{"n_head": 10, "n_kv_head": 2, "rope_base": 10000.0, "bias": "none", "tie_embeddings": false, "init_std_down": 0.0, "lr": 0.00429, "final_lr_fraction": 0.1, "train_tokens": 656500000, "dataset": "wikipedia_en"}
Each number is 128 + 32 x the weight over the matrix's rms, rounded and kept within 0 to 255. Layers, rows and columns count from 0. Numbers have three digits each.

# down: layer 3 MLP down (transposed), 832x320, rms 0.131, rows 732-760, columns 160-319
# gate: layer 3 MLP gate, 832x320, rms 0.139, rows 733-760, columns 160-319
# up: layer 3 MLP up, 832x320, rms 0.139, rows 733-760, columns 160-319
down732:125116174115137128055137105069161139132231104119150078085111112119091162133125160074188110078141099139073169181128165132086104128132108142099097086079115121161109139069169132127155137144097166201172118124089143135138157194124122122123120156100140189076149131116160135101147104114128147149149142122155124125120140113135162114069141125110088119186115109093124133179162104088150125101115087190117128135135108150127056119127127110099156140110165145142074155117089171151171114109132119
gate733:097143125149125145104125170148118158111114199147119146113170146102112095121114096161167174114115138109137134255097144135125117160082149115138133146116085160095164145122166113159135127125159170093126078117079135116154119202138141131096113116147104158149060160100205164173113111124123093085095091144124125135153136120101097109112082123104094138096134157125148103169115130113091148102120145103154097084075140143142137194143130128151098135112150132151105116109139122159107078144134157
up733:199119099064199138148164127186089111114178124092134160121121144128144132103176159090163107161151103115078103143149178101120130094081137153121118081109064094123164157133104126098129075101149126140079166111107119163106115131099154101103117144131110158182141121115138135124182120100095205132114128069158137108109095167096148123146117085075084111135142164138134108114147179155175146126180099128139089072095071115095166132156086168089098153115176133137127147086126074057106131152137134
down733:096214126107150121124135064091141134125099099163098116128103165127112153142140109109127160152118110166152107100100080080128134129171106074133107183166143147133164112107107096135109124158165169092113125139103106149098161086074152090134119121059126147109137111160129136104205085124119067163064126157162083144125122164148150132060123114127183089101168106128062112079137093156112099100076149078089128099111056153073123049099117144175188102098143177137159144125124080166110150190198139
gate734:112126112131073086132143168170111139180111110138166145126107069116132094091143084093117121052143179086116165196167096141130191072126121103121103157104112120094069133142150155145173169190147131114057086108161080046127149085179170118158168130103077170124140085111174090114141131089084138109112095199138167186105061167114089162064109127213143181140109157136137112109174149155157137130147150102083127148113090145082138057141089110110049163141135141120093129164145087152116139180123156
up734:153081084165136094125105177141116156109174118134119095136107144122124102139080124123120176132105106113111063118091041105149078086065146153114172149159174121158113129159129135148135141129138157107120155136173080117152167086121190142134107133111082116191088140081131113102176154103171113115145126097058096145117164073148113126091203125117076150123122128111145132175158094136081119136139141158113162148138150132075169101090136099146113095094145051169164136171148139096164106115124115
down734:153118127119088114124127129156141174098127116052159120082106152118104156124064115063141129081172084135113109131149096157135148091095152110166115149193112107137113122127161215142128118130119071096135117107153155122142132115156138141141182137088144090225168111107070091081129138061186134079122173173075157088078112109172164108062154107155111162143083122082162140174077104140103092162108076159092165134098136069100133117121111114164125114083096140104066139117084186119129058148138101
gate735:124141103150100138107136137129110179128106127155149200144131134094141098130125145166156159093118101075155133147031086154139089154130109052182133099124102071151149106143062091148149133127147155035117165064136144161122140044105130178170151133124140135103118120145156160172153159112068079112131165140156131110120120168171166080091087166118121143134100073129075133170137109164141151140111127112119097130168118180127063132120143119148125153098091163165100126117125088099073183123181141
up735:110086070155155093124108124157108056127132123191104125092112167161089130135102079132146113116143168108114155137114135162127051119166185142096113138135096135156102160144120100121082131120155120120114122156094132163095045145192087092097079093133098112177093111121129085102139164087147120173073115032115082136144117122081168161109123134087126139092125097083169115117089132061111130142143094119143112131153117127169145136123178098132130075162166158131145077170157164185095125195145127
down735:122131140105157145108137069107154144109158132146182186180126119124175145163131101117158138144109066089123096140126091114168144155148120127154125127160149157196132117113146079137162154164111112093157146146111182109121174104126150144121177130144124207054102145158141124182177130108114112194170155108076134104115099116127114165116121133120107152161165090128155081125195142165099093104120158126104157120177128137111141108134116126104100135108119083113052139126129125074107126075172089
gate736:143131150088141198161078101080112091156146097097102165125169152172114120102140154142127102139096105125115097175116081139155115078181158138172104080161150160131167087171109184159139141101074134095057144141064192162141082132146106090113160151156053060127108140106120123087170125080101123118120085117130090109070124109049133213166094143101147151164132109136049091127137167133095086188080103098110098140082110145109149129135118125186141142135131138064197116143102111165108094133088139
up736:186053205123108112190123174166107173121118126122097113140143098157125159116107088124137180136084147122155143094184101057109142146128166100189087132071089129102094111132140101121101058172092213167114163169101132127158132132143108121124111144159132120169133153129200064185109164147112153101091122107105155152114148099124107159125148124159099128153137140081142135143084123094099121159200119172130153138129150129113152099137094134104097159157138136234164131138115121134131132087118106
down736:139063150176145121109127167129101085098111053102114117063107148060115081130144137159178138163106147138159127182140107155142152152139118084125184142097185121130088146148109195075100121082139151177088131175163140127108169177148125190139162084101157143149160170158082114104109064105150039126098142142152106097110108141137114160102119185145100146100143100183132094119112118071137102141071147148238148144170128169089061134120120151176110140145124131080111169115119160159149156104103192
gate737:150102132127153197152117088103137196138112158138115085088118120132165186136131155123147157110053152150093113163141088160101154123093167134144143079107135170117108075196147208084118092132180050179091123150128144202130154089133104125115105173157132124100144199145111190156119134133163100135138175137115094107134113123144087056107071151176102116118058111146147131105136103133095069094122165115133122074127130104154138121127154187120162093106180125154127124106203185092138205112100131
up737:194122117059081136099157116143159061160106174106128142155171064151098145094094157104170109095102095159117152110070152117135128150180165139169152151117110130109063103100161154148175184152168142156132103150139141124122152132162101154138163074106128052098133119152143097109114170130168137161153203157126203117124176088134133136109105117136099125100124131095160062093120089142119134167137093141116097142123091127177081117144114142091112130147135102108190188133148176125197152133138170
down737:146103147139137131089082136141187119149152140081179130097194124157160135140121136158182106114111134170125181124125106080202125144097127127118098150119118142173131108130140163151158122199176132153162127145175151107110051089125095143140115056141176118207104168160159094150200192189167084208152103108086137082152132116158084097161149117112103116119158071098129109167202149132132110146118103144141095172129117102150085130181120070112103142107160113116148165127121076131131120126139124
gate738:152132156049115085165137155153180114139105173152118101097191162087135112091122145109133116124144079143147160168144090098125076132124044082126147103120114090107068179102133168168188144177138099152139119087142172182140155110098102176116147184121125125124182138130068145131103130173135206202127148109161126138157159078113114035112146139067129169117152165149168148130138125177150142099087133137079141142156118132121160190101112165107160145163165164140190135084116123155127176124123143
up738:150107106095125149124106134130153181114080141090084086160138098074101134052147078201128154157085090130129094149106141132085118166112129144136104116118126106179133092180155112131198106140088148153109118150119124209169151097109186143114073122119135068105112084127112161039100124146166140134165102073147176189107116136147108179084135107062112204131125157194171130103171067166122115088146154147112106098135065141091142148168145184174169111106127110198125125123088111168130144111109142
down738:116069104145162159098133185137138160074078120103131094129134141059169161062113094120170120112125185136094124120122130124116161128142170084089089150123077130108144151091055130126117087161120161103214084123131122115121127140122105141106128137136131106144068139180122099087180078069155112136115129080096151182127121143117113094097067127127181190127092132110089140100077143123099126105136092147170136070147127140136184146132127170122198179162063135107096126144098137086088142104139131
gate739:105175083037136164141126175118136121141076166120100119099142098171114149154157115109119053100132105139097109106134140120149139130143100126082167109145196166091170127127165094134143139167136135087102126086138137151121122161123100112111128126158146102079086174099108200079188141102145132099139094163101143207136068147134183170123059162130092084163145141167111145118118190107101082114186152092167116069102122099108115097113103105070141177158115122140126090166178178143172076100063140
up739:128128128115067138102125141089136102130158121115131161111081143143118147124181155209082150091130096157172137097153145109089103093150088098099139122087181117097083123107176164148082103140086117158189173165119147125109119178132124042192138127144122131156130147147162110129071114095166121078120140147150101173179106095151113114091098137146091090091089113113168111180118106099128180140105110137096107130121049132154147195123088145105174131154156172137155108188046085145167156121117090
down739:061119194139099108111108074144060184141139101123143132135149062170108139164053115144081149141220128127115109128123079146114145148098127093106121116189188169099076085174143161116181092118121144105155126092120159117090101051141140167119140139023151103113110111095144139133155127107119132104115132124145137200146178121100141109125147112121094119091139164138106195115164144175154137146155125106124147135126225154115089154116167165132117216103140130182117130100135126134115166192127085
gate740:159096102114140140120114169113115116099124136128114167168088091091116109149150169090135142188145142104081123150159205147187089085068153084144131067099114151082140103132095122105175071061138087108169118145099075164202154174132131137146207145151150219074177098137087116145161152117105195131109183149118126126138148133165135152133164081088159207118135142112108140123127145109113146101141086023104156097139075167133093102172088161199109183095166096166218096121135116131165120141120123
up740:141076101135142137129150156110142139110164104146091139119123109152058156138133162118151101147102152123096168177149103084086133142116098105157090111137116103117184098128049120152128163119103111150138101136136160128153116109141113121121077082174151128142118114104194117137105114155109081162121072136172164141037149139164078172125153103146109095114174129144089077161158073138129136130153146110113176072080120135181145197142131104131130144119136219123126118157139044123146156125118139
down740:141103110178109173125104116108157135184113134186171119122187154041184125127068119078163164143174083137139135133165156135139153145161131111121119135148154119121145136129127139194147114115104123139152138111050049131181077116113123138091146100205153111092130108096114136154131161165157140125139126102104155116144151157120085104132145116150177159104207104120068145114097110139099086138108106093073141169142160151131165070157117170107112118088177059149170135161177137128153116071112156
gate741:075195132083106089147131099177179131151114123105188154138127166210176049171093127165126037168152098224139136102156062151124113157153112102078083116119113173183114136220189154098162191105217104133190129129127093153155139159108096180087178127173148134115192164155190192164137160114123146048120133126101131049229128150188086090140120126110113134119111186101154174171173137148094104169071083097087059169148138120112138058225147068114168131083171125119114096068148106058149117174172155
up741:134124113166175188134069106130072117122069134167150126124080134122168092215135170090147094137089133112102117129104150057169185143121123145147085116177122098159159139228083071096101250114182140066099084092191080198148129132207135194135099148097150112106145135180182195167102122132146071107112051066110145055191158097196084055166133171169166118114087123145182155108068075136083144131082132157101078121181096171206107065085104142126119071122164190158100106135127150086086155127121112
down741:189065099137081128093104171156138105129113062108154118085146179159123095087147167132157132114109106150168116094107128156125108091135115111096102104136084104162110144198115113135094155125197111116160065076102038181170144188131158153141132161100132097069080120184144095143115150181110111090094144138120163059136060102091121162107089152138152101071142105096127113121050121091171112184080168137134130213155144161176065177125086138161099123175089135096151145124080105113143129098085081
gate742:168127117122098159130127131137125142130137088125088137077097170170147221127044073106100153055125166142119073123192138171118169117134161081120170077107122134137165146136143109181133096151118058102095128118134208118160127124080104105180125107126168115123135133158144097140101148094097170111206143121116175203158122099132109134127143140163150177161117122104170092117158132105106137120103152112085170112182094122117163171093192060132171103127155153093120120035075113176129077141133200
up742:122148135097112173151138120115130120127064137112107147056146166126094122155076082206063154159188123108166130116105198126121130133133102112121141113161127174142123097109129128049081150134085122133155119090097096106082137157138122132167081114115145102137156116114127142127126131120126155143157161159091139136171108151084131184110092079112051117176118117109149117110185126086119092034160089199139144181153105173074126156103134143099079122162100132083118160144128102135142078139095128
down742:133189117097181089135166121146133182124160152134117114147139116086092132123106175104158119149065101168140148173165166114112125111122116099181146102130168127170112099063129133124141085055159143091166146087091119087116119080167107117174137091145100176139129092153116169127168124105132139133073069193159201068152136119105173150143156134070096062126105115149119158128089152103094086084127151135162098121166172087111062169128169119129146179154131143136097132124191171166134122139150079
gate743:113095091181111186137161161131166172122108112209136083131133153111125230102160180149089203078117133094031119118097131107150050132153133062139075157183136133187120117113152094089105148153157147106121150107115154225053140131149176116062132159163054128143166188146084156162095174174170172063182107119143111113148159168140155105123138137147118117073112184117114062164138111116135131138158107135138087104131175110145099085116085136111130092116189136135169132130126149113144138113107125
up743:046172055187152152126141120102106079121112116217150094069182172071091160114202187149147127090099128133122090068074123094135063112149100129167123155165088144142169136112166102105093117175100113197156117184142145121021118099099149101059167170111087118126141187068080094131127144128098145141091095125134098111169154100129115072138165171105059189096114160148064089113131087111124080090208141134092091070148154058170137053148097142103138083125149093091125093106127118080220130074127107
down743:069138123121085155131112127093139113067212137113107114051152077059158134075141184086155140070190096188109107092073165075167116119126065108118094053141095142127150093088092192140129177121188146076131126056138134085105078162164144187096161098151106188166161087127146163165040149119137134146108130162109085148125085120125146067131167117137115141156157108057137068120190150063184122151104096099087107133160129084078131115142117070169201124106109149162165111083147119146190126135115173
gate744:149131096095129209123143130117177150144088137143107169136098163187123130113084126119161152091162101070114047108128077142166120096112096014139126084070091140145150160101140148121109097093203136120170159104122113089141131142128126142109087109163147161135164158124087131153176132144141141141158171209114084171127076133146097205133087106141160097165142172093132173082129120098119118132029108139148078117128129128137167071086157136144114135071060176120117145153109105135092181144147133
up744:173154158152234099094128166114170109116122147137133097068133106097095106074126133104157174088123109134172120135094080099101085141095176143065138134167115098235106130076101112162115123144094142116174111120123086164118099115192165095137164164105137108147127101133113107105109135139072147133052127153127064113146178165158133147081131088100101179066085142158157131113180094179141148105112154124176198108107109190089123135154076156123181100114126123174116170084181130104096181113150130
down744:090111189138082166098147146149181116143081119150155120194075096118151136084134137138134091195116118153106143125117098165140196083172158175163133056084169133078127189110112070150140097138062135124099122205103031097151097143114115107178148098125037086179103148098138137163138111086120182136138070155140138119143117120149126031116180141118157103150153111145163133092149180161124134143179140103152110104139134108129132149122124118120096161145161146110158113140111130163125050142167078
gate745:148140132164155188114111135104095135153120089125113122133103157113057127147134134159165123165164086098073139081113110093204142194128155136181155094143062200108173140125078099115110100129116137127053145062125134039120159168165106115173138117084090154116128104090106139133106087140083091122154164171089080130104119126144071193186080097060099132198161128113143116141109180185094153094119106117146142119152124146128126096141137149165156138160095180142101125158142107171146069162172139
up745:099126144121094084133109119122125086096117164187134211101089079108157159175142121119104137106165115147218084138083147138114107122156143106101045214130049124034084174102179155169125129107137139163162075102117158116163143102181126182144086128155136141059152162168141146113200088110102132160180144195122104115129121201125132076099062107144098153119105099100119112097122146098141135162137130147158178106121074113106071168120068131161132133159093107163119131097066204189089144116112143
down745:151101081121126108147106154077118082134205136127124104084107134113125144130132181120177146122132088093099129105141105160102127143141195169144115141176111089135163172049129160173156179081130085042137162170114082138178136150130129136111112174162108105121044097163129087142125163126128127121153115133147104136186096171134063130079105127114163159150155165108121141106118200170145115140093091165120108167163162146122171104119179114116160117144099180180109173167109134080150136101160098
gate746:103087118141160124128114124154133094168122129017049117140088099051117165169121157132129116117114168142131156136153108171213161231174084133155090125072143138152127128147082136100137118071113176056094120141134157139098118179136142104125178110097190170117118199151094100070090114178160179140096120161120130141136173126127118125128189142139100121095101161103133138112127059143135124162097177150154098074122181044123146073137106093121127114175119083100148154167136167096118082172205081
up746:122125120102148124094160161101190191090112092154074178083089144117146095095160083164175142216119170138129115109080101149031062140113115121156104132121079107148086140100121098145130130105129081118146186136143083077131062121221164055108125138122127086125131110028101114187122115086149117100152164092109166114160129128153119134132141203167090167108178088136097127079211156114116134137174119026094155204115040128097067116118182061182121174149112174176115161159103117115163163105068089
down746:049128096105107123139134137175121087086091152087130092150143107112162103079163084098146129112047130149156164155058101076032134179066142097076107093139072199067015128117137139150167147134133112123115142119153125121056135058160109099150125167167142113215130181089114129195111127158151109187141192097176137156130138186172123184101156096137056184104161198121125093155149137151174114192180150149117144100057129174095100108148089165155115210136143163159129087145166181143122080097135128
gate747:084183064125057130144159158150083134147170113112102080149084181113131069147141134136195141138122122126132161110102150182147082160146147094160126137157102137076156071124084118123102121136123085167117107149211156155085167178090157126142171051104107112151101152078158141194151072178129168075081131085066109067203131113161077119096176180234108099120163179158205169114111068123062167133125167116194117093175107077149022167092090126125173117122044117104134128145087111144130157146137111
up747:098118080080145120081151144120152132098125171170136151105128076207136134121179072140138141119093113143163122074045164130175164168121109187166104097106182144067193085118081107074117121137133184088082136149110158092139109183150145085103148077141148125125093159132131114141155155054120080172141159084119175112132149070192104103142123104110121126140119114165130146136094153104068089114143115112140082134071103129109068165127088150117141151166121141169100139099138143116143122095142126
down747:170125087123134121118090145139143101160100136130173132114109090123091137167106139155108116109195172118093113116173140140142120103111116162144125113146154108166077122146120137135142110086136088066100139079090156113214127120093122099132103132147089053127118167158128105067105069127140127126147136141182199137108071168118153032141121064114101130095154087082095074105142116085087127150104070148117092133127115126132193112150155142140124158139163117168122147087108110129169115116114147
gate748:149084144131134131132172155128181093142170116145127110089129124118130160176127062141122151120125160115132084142125154117116054134151161137150132172098140137150100153119121111147159130110120119165120119104124125122137107081074127172110153148159150149161178142153176092102149116157123105132152063150136127105120173116162080169088104142117142138145105127168141137095095120216045161130180157132095137115157122164083137152063112097094167146164118149072127160145158110169118119114201098
up748:159149115159089098123173125101166125058078168152143103155092113154088195070161071117137149200113111174109144099161105091189100175111166107097108132136151232083195150123164150154121123093115090212114120125118106177136076143136121117150107156120101095119159126171129117135080175093102164163111122138098103170177146140104097117096148117100152143141124119152102148151070130133133091103115164223177096138150118128106125103160140112126110132188124148122132146102170140121168116107138119
down748:175137109155093134127115101077069148155117121139128131137106125137080121081068119138108180143092119131078135118135126104117101144133159085133133115132123116133140147130130180096101132122103148104124155135143113101130116074171049076078152092074115086149163143107150127075153106141094166115173086085151147098138131143144139109144106141154099105112121173094115222150135148166153143115122141136092109122099094106077148086133138202108115114124116171156158208145117189058125157159079094
gate749:104072157131110131167127050097128132104101158130067060108100106074119121142183088106230117143061123128152111173076157049150117150111153131159152113075150107134154114131122129141130085161092158122107180207124095137153094170154074098150088137084158126131121090071154140173110156120130151132077171169086102108121110055120127086083071145160190068088153206096122130160139202110115109121098095099100088158133084168193042116129134076145135148163132117151174168081140138123091106145167093
up749:051127164107136106101132138139103134171097155132148123077134084134076114122107158129132149136082103130135126182089112053136134059163115189091084138074131103127121120151090166148168144147167076157163160144160158224181126138096081102104191138114141103150140106178084127166198183105160107093126151133136167103157192156113104044128160216198121125168152136152141070173134136168137085162116109145100076111107081087078137115080151169098116162126122105148087149118112173153170054112144092
down749:181164085164127115162106097107150127133169102119144157113176138116094090128068154126154146050108211130096119138105133172111182112119148134141099187117089083150085184099150183105091153151098089095102153069145148134102151146172106171090095123108133106097149141112176119116128127114118102144174112025146128181101116157094162170165155059113048108135111122083108109117131127092109109110086178061152107103102129099151126095122144092126124138155086053168147108119131120160132115129132109
gate750:129131127130145097111111094163125092133107078147114091146134139110130130195130048151120176112141137147159105103146148121172128115195128160143145076129135133160149172167154122122156101187122170158157125118148199131135193142105158108135124070092130151126163075093048137205161150137079123130094186152136103153178150142128103095080061141130154061164127158140118104140099102124114090155168155110142138164132091154104122111132105120147133119112116145114129156103171106149061131102101227
up750:133116100157124036152089122179170148097083107161139142153112149125150108146109111144160083105216077100111072104105098138135135154118096145177104116109205120131167116158134098148182127097133176142129123142127110118112071146114134130157076155131071122152165169100176110117201136129096081128169137184112151206110168102125182154140119154126175175104102137122078149146112116095144163158121148126115099179082101187154120114148064104112133124108096137149172107122153178126122070167144117
down750:125158118093103096098165123086116130112140207130083110097141164112122106112129184087161141132141128121116157141146120066151100136140185162072098152133148037117119120090093096143086141119111093092128176091093054135122109145139122091109125130192124134131059159181162111133162108141157143132139071157164118130088117178123070075081147116128113122115122128192091135065103131160150153113110101098143117105091162118119168112143147151094173091136180175057137114170133153090146097138117135
gate751:142080097157160182128117130120127140097151125110128075114088128094119090191100056129150140070137067160098138119136092129143146142101136129122135129157153121101132075105110155117190200030086128128135166121125078104170094131071170108068137129145184114167091125166089122098125096052122151204140121129111052089130162095142104116127137091181056139127079132143142126141170134104139136114132063101137144171149093138146121179121143137128117127123152041131076148132117074084118150097105176
up751:150133180125061130048123114168114131133165085165158153139145139143106066098117103085132092199179100164157130090185168114080105135150090163154107115141136123150102141092148139144147095073149163095141119145115077125126161094129109170124116108153049154141121144120141146185079143096180138121142126118106145128161163204130159148108131121137141202093148103086128121144115095142152157133175094175119135109089199183136158106195202139155108141147155133109141064152164180154122116178120099
down751:087109124127165129131148112112145109146181086142143114103149061121071142083144192159158112102131141076140065126082117129069088109137084133160153084123090126166172070145159124179129084157129130130127138171190099101160150154150101163175128129199129133112139118133130141136108178195126147173060093167073175117157085123134137118141134095112214126119123089092145151157107104103087147136121143081141137096151142160168149082150046149132123118168130204076154085132091115190177118114083076
gate752:168074167143069128156155091131163114148154141145084106061114127121158108114119169096115129132112243167114137111149140084121143120141126083128177172151061150091085121177127093112075212208146154127137115191162206144113092064142135061145159126070066182138102102152151131108074095129226135151111130113135057132067080137124101141120124107138139180157169107173190120154118117089152173149137134085081100089047121077118156138104119134110062107155153102142139111095089109120093088087115155
up752:194116126031102116146135102063112131163129094139135194111168178138152063108087126131118114130092143160142145097091098160058160155165149124154109138135117113070192118098169153099130172121102142107092132088135136104110127081118204152147146135112135143077127095142122144103136121159062166168068134170125104113127133140167127106182142136150166168156139109102096066152151188155202154105126146150134153086104087166111173124112121145092167098067079141161122174122150158076135054041185129
down752:092153175126085130145057080107172125113134088128159138175109089138165107162086058163117112128123097123087159064144146128092150138182086151136073083187146140123138140164114144140174112139086154161154140125139110129182144101119114152088150151170102179129081099098154117105081126169081109114115114136120151174114145073139073169086105168170163129112148069070130157101163099167188131161142126177167150067098161159124126177113145129184163128130118139098089153207159172093103129071116107
gate753:103098180090166098092208106135139171121063157105153113099154110116160130187070170135134114141116124192104134171102143092119155147170122156189124124143149104106124092089108169110134139135119135100106105126163125120143101088139125125117151181165099184070118115099172082110113093131117160103152130110121123020112130089126091179166076092078157092092173134100134198124186122129110064160138141149112166127160124095151098110123087091106087136121164154095146152105121184124114152117073110
up753:143115111106166134132132124129114141137129140095130177174157116081144188154126138113185125149147083129055133105101133145086169078118126122050135136081118090067120100146137158142137101148146106141179139068107115166095097150192165160116110103081167149146169141123157123078184180125122122134126146165125094146106122137093156074136082138117095067163149123141151144137179126156115147106112084117121083187155139123124065103149074144072132139115141144202141080112094177113148174117101140
down753:171135047107112124138136155183125095098120126200120140141159085131070188113094104116151172117182134113109142117103134093103092075096063177088112143137163110145122101142151140147116104078166102191183117113173096119083116141110068130079068135128127097134120135182110162160104122093165140140155087108141045183127134105136167083180177108118147154117133145137138117100110166125128142116114172136153159136156112127087092127148170172105120146110119118147160060129143173124114118151135134
gate754:100156121129138154130123156083135129145141111090151145060080135109106175143080086192101136119146144127104094072112183130077128116167153106111104105114160164137159092153150068091096109146089109189079099113103177130114123064097166108149091106093148118154100151104102125104117097068098118142153040184173099108098083103058169191144101065118109137085173121075101160142169162098115156153189131176075120179145176094071184151093105132181167110190180123195136165159186143184127166103109133
up754:128085076118158103144136076116129112140099120166162125190129123091132142165114152092168110136140068193197067142078138101128122139081131180151119161146093132147123104147112161122123130114132165109136123089142051088132162155121130143193112139056088157164058165073155170117128109169100143108128200135140150128111130149093065172134172098117135112146120111115128118114162057086071085139100158122175128087079115103112159121135164122140158176118150113159143134136078109094210075126148148
down754:190070054167154122126105138090171098144117104204144080142135132107162104120135125090097174141090139180157038194123184111182145138126112084154110106127164088154147170121163152099122144138110100103122102075082145051154112139087154151136149096133101090147052119122138140120153153059163126144159129109087131137099220128177096158132087151129145094129139113101104116144189196094097121143100146109149154144094095142150144141077159149123126071137029093120112097065159103126115082138167178
gate755:095112127111072123130117122204116142134124122141100129114093125102124103179084144147124135103144153154110102176147147138107124156089132113152131135093064103119131131163150146142100139105115124102163129129153096110131173110133113144150149118178142142122155116118100070127143157101130158126149100096138137140074121125069072082134147123079083167135098135139160112072115145144132117107093121130164146114114125120137136106151122169098135093146052153060126143146142141123114104102158146
up755:091142125092004174133084128109113120101117090125177092125127134136126127152156147090091109129148131085100099144176117051144166098111166090100087164123134112086147134096200109173123070127170098093091169128096174144139151157165130135126133150168139109088112148151119158159124124144149101162073145076123145169131147150160100099131148118160154159157152099088163157091148198150164109080143120155078084124126168140190172101151128124155076097195181124092102174131136123153123039142092092
down755:175143122166161193152122164124098184131111145122142109116116138212145177088107145153104122143121087097126147085146138105144101099141109115081120113185140116126170119166183146108128152133134126145172078093113127154168110149133108117072129114048114134125069104110109163114083105165130161152164123088132111121082086193193124125147129109157144094129206136186046120200100155139209182133125138111155098139139132115152146150097098130114108142114205158181135149132068157142141140114084086
gate756:142124149128140126110128142142111114068122153120133158144140113153094130088079160086098124149135080126073164143158151117159112162138127108088136189072102131129069114108126126143101115175136111166157064167140109138144188153163072167132133089154136143094135146094164133098137172147130137110167077121083133140155098083122111075119129157162123161100178162091165160144101114126088130160126154113141122124166147128121116099157167133162097160111167060092156144126128078145133140150142058
up756:112228124131168118113121091177129153099138094133126073106194125112140136164128174087179220121155108172156115162089118087079149122122142126107114136126134052181112093077123107106171130109114090130146153141117190116152113080120138069126154146173125078128151151096144130182099150162109155154093146098091073113131132150153121219149087121120146124095201123097158184134175138107113157173112102110158098109105080110144138122068120121164101120100110098096113112111117124150155138166148169
down756:095134113129076121175074148193118142175123126161166134109108153132123125158127095107125123146133156145114144144175120071176161107099131147152094123100122178088079112096157107127132100129148154159160133146168091108117087164118191208092058150090100170090106127111118183155115117124171106082038134154141119150106102160114159094132091170165107144121132153087073124161138108116114112122136129118122149138155102127150102181159158143147088123111126101133119061129085156203144156144189119
gate757:200150223104173169108110169045186121119146133102107123112147156121087087155087136079154180137068126136211107118096134065138145129156120116165105090129177159146151138128131148117133177194129091116144128104166153108137107142162128166159114121169135131098135109137157153148099177129044175120144155141111078137150130091103096181150065181149128112121148074107103132155134171129142147073130140119147147078078121080118156120102069133133127093078220163141132158170148106100166136120136120
up757:126138137148127134138071107137128152120152097176141106119175167175097125079125155126113137094084148093105135138111080103151101161087127189126009169144157133187150113140072161094178129151132185137098110092122177109188139181108208138132110187125138054104121162112096175122106091121137096102110137118106074157142128128102114140095151058166130125124144183103118155103104168121159126151051108132071121137125102110126106152096049176099114091130152090089140141102137130154194104153161144
down757:128153138150143033146177108180101116116116159093154123198119087079141144175100152119126148198205202146171091155155116108094119155126099152103128175131170132100055095141159145143068095159042154128133109114154060126101146109144113164035126128121189141075122181145134128139168121152172092087199136054155121096158105170142107105160144152144134096135149129134165099085056164118162196186139155088136086135126157134092103158098158107163106108114188175120133088142114104129155130148152133
gate758:129141134225178096154098184138114114119098129162159096117119150112025120117077051143114125069137165166096123203084172133176148141116089135122134126155110125121181112082128134106074133138137078167181121118123126132077117088128094102137090110114110084145102143109093115134097147181128156178142105165124118117111119095116125085146175144138180149141114112114138106154167176121184217114110138092151077112094166152115126162108193162176065151064161093117127152166091161106138105145124123
up758:144160138096164107150096148156131202126134103177121123156121183064121135118111087139152081129163066140123110076159181146122081104112103072134131136139116139150131117102066125147120146126085121165130148090152121122117143173156140098116097116100114149099105128112102159111111122109137181176157085138104099111087155137139188167098105110083072114122088106088103130130108101142162117061093128132075091135113100110124123164201122169130160156128096098139106118126180047124126134178097115
down758:151144104177123122143122089103085164113149076129121059190132117114065142091125192105057107069144134124064073133112114082181140105116112175097135169087135124190138159106155153114121113118193087170209162058208175197136134157133120139081105092177127101135092159106138095098139144141115091144107170195080149172134144104114096089133171117149126086188123137094123111195139133133128106107124199088196129127094168109074128187166175122130158159127079141077166115167095186117154024071158109
gate759:160144128125141114145132146137112112131093111151122178183161102149088169105128140135175140121110150147110120129093115191165111151144170090061145125095112144120158141124139148166113123120092100131105135105143091108155168100130162088104099122092096117177143140108179147133106125068159129130154097091182190104119068164075102160157150065106177145185106077142130176142115065131153118154162073128107168161199137148112102135154157095122170100129133097147132110127145115142094121139144139
up759:122112153129155122085139055102123142119191094132153177127106093140140090170109108189172126150151097107130116142112144137103147162059128113167132193084153058128155096085131107172130164104132143133114156129182134155175129106089117094068092126163087197119128154154124113107124097142129106160125155070178064082172127078131175139164137138157106155092133124122113106102078127105225153099151064154120116142193114119104059109110111149127086109144050131126102130113112156112082102149136150
down759:090148169126220101152099127172113146109105147149123114156124146133143115149134092126192159075155095105178098153148146086099117102124098119146070119193133110120149161136158133145185112070103078145114113104141113115131196086134130180159129079117146115100121167140080092150142175122137120162157132115118140147107134084146176080105169134144094078137104164098145116124105158084129117108105125128096116091125138117136161108108097090127129108118129151123118086126166118093175145113169152
gate760:142171094134118145102145107092109136107203087176103124162093106134147146136104140070161139139085116101113110207182135107115150136146141130170170142081087144130148143168100107163117132153107126099090148147146127093115128136171163100122112150093131115146131090159131137151105145152152124136149122128154129109101178134137154076102119135105124116116131179158082142111131149090078095098088121133097150144092086177076107113168146083174088169126133107111113086127161125128089120082120195
up760:111105160166113115141150137139172116105145164099055142101153080144122122159115129150167131136071108139095088195115114127161126118103167167114130135093137158140137179146149116139133111192163125144153107122083109171119119087143173060096118140131163174149146133081152131083071124143119142138120097150064107135157110150125176145108068154099135094169144091070099175154147076134158106138140209173112132162049126194151130138209097127100053157120106124136090120094116166204134124151186147
down760:074139148158107120173088121138105171180102137119094122088123150168136090085132162088132123157104165147150131152177124128087103127162126109116126111164134131163084102082109154164159155149103113159130135137174142117112117099121148132110131091135155172065110133142169134157067186113112146106132176085120065098147154144129129155156162151071131063095127162127122143075096136073158140135105101102086148141089131151148081132131068167179099138113149130152114107143132096114143160061184181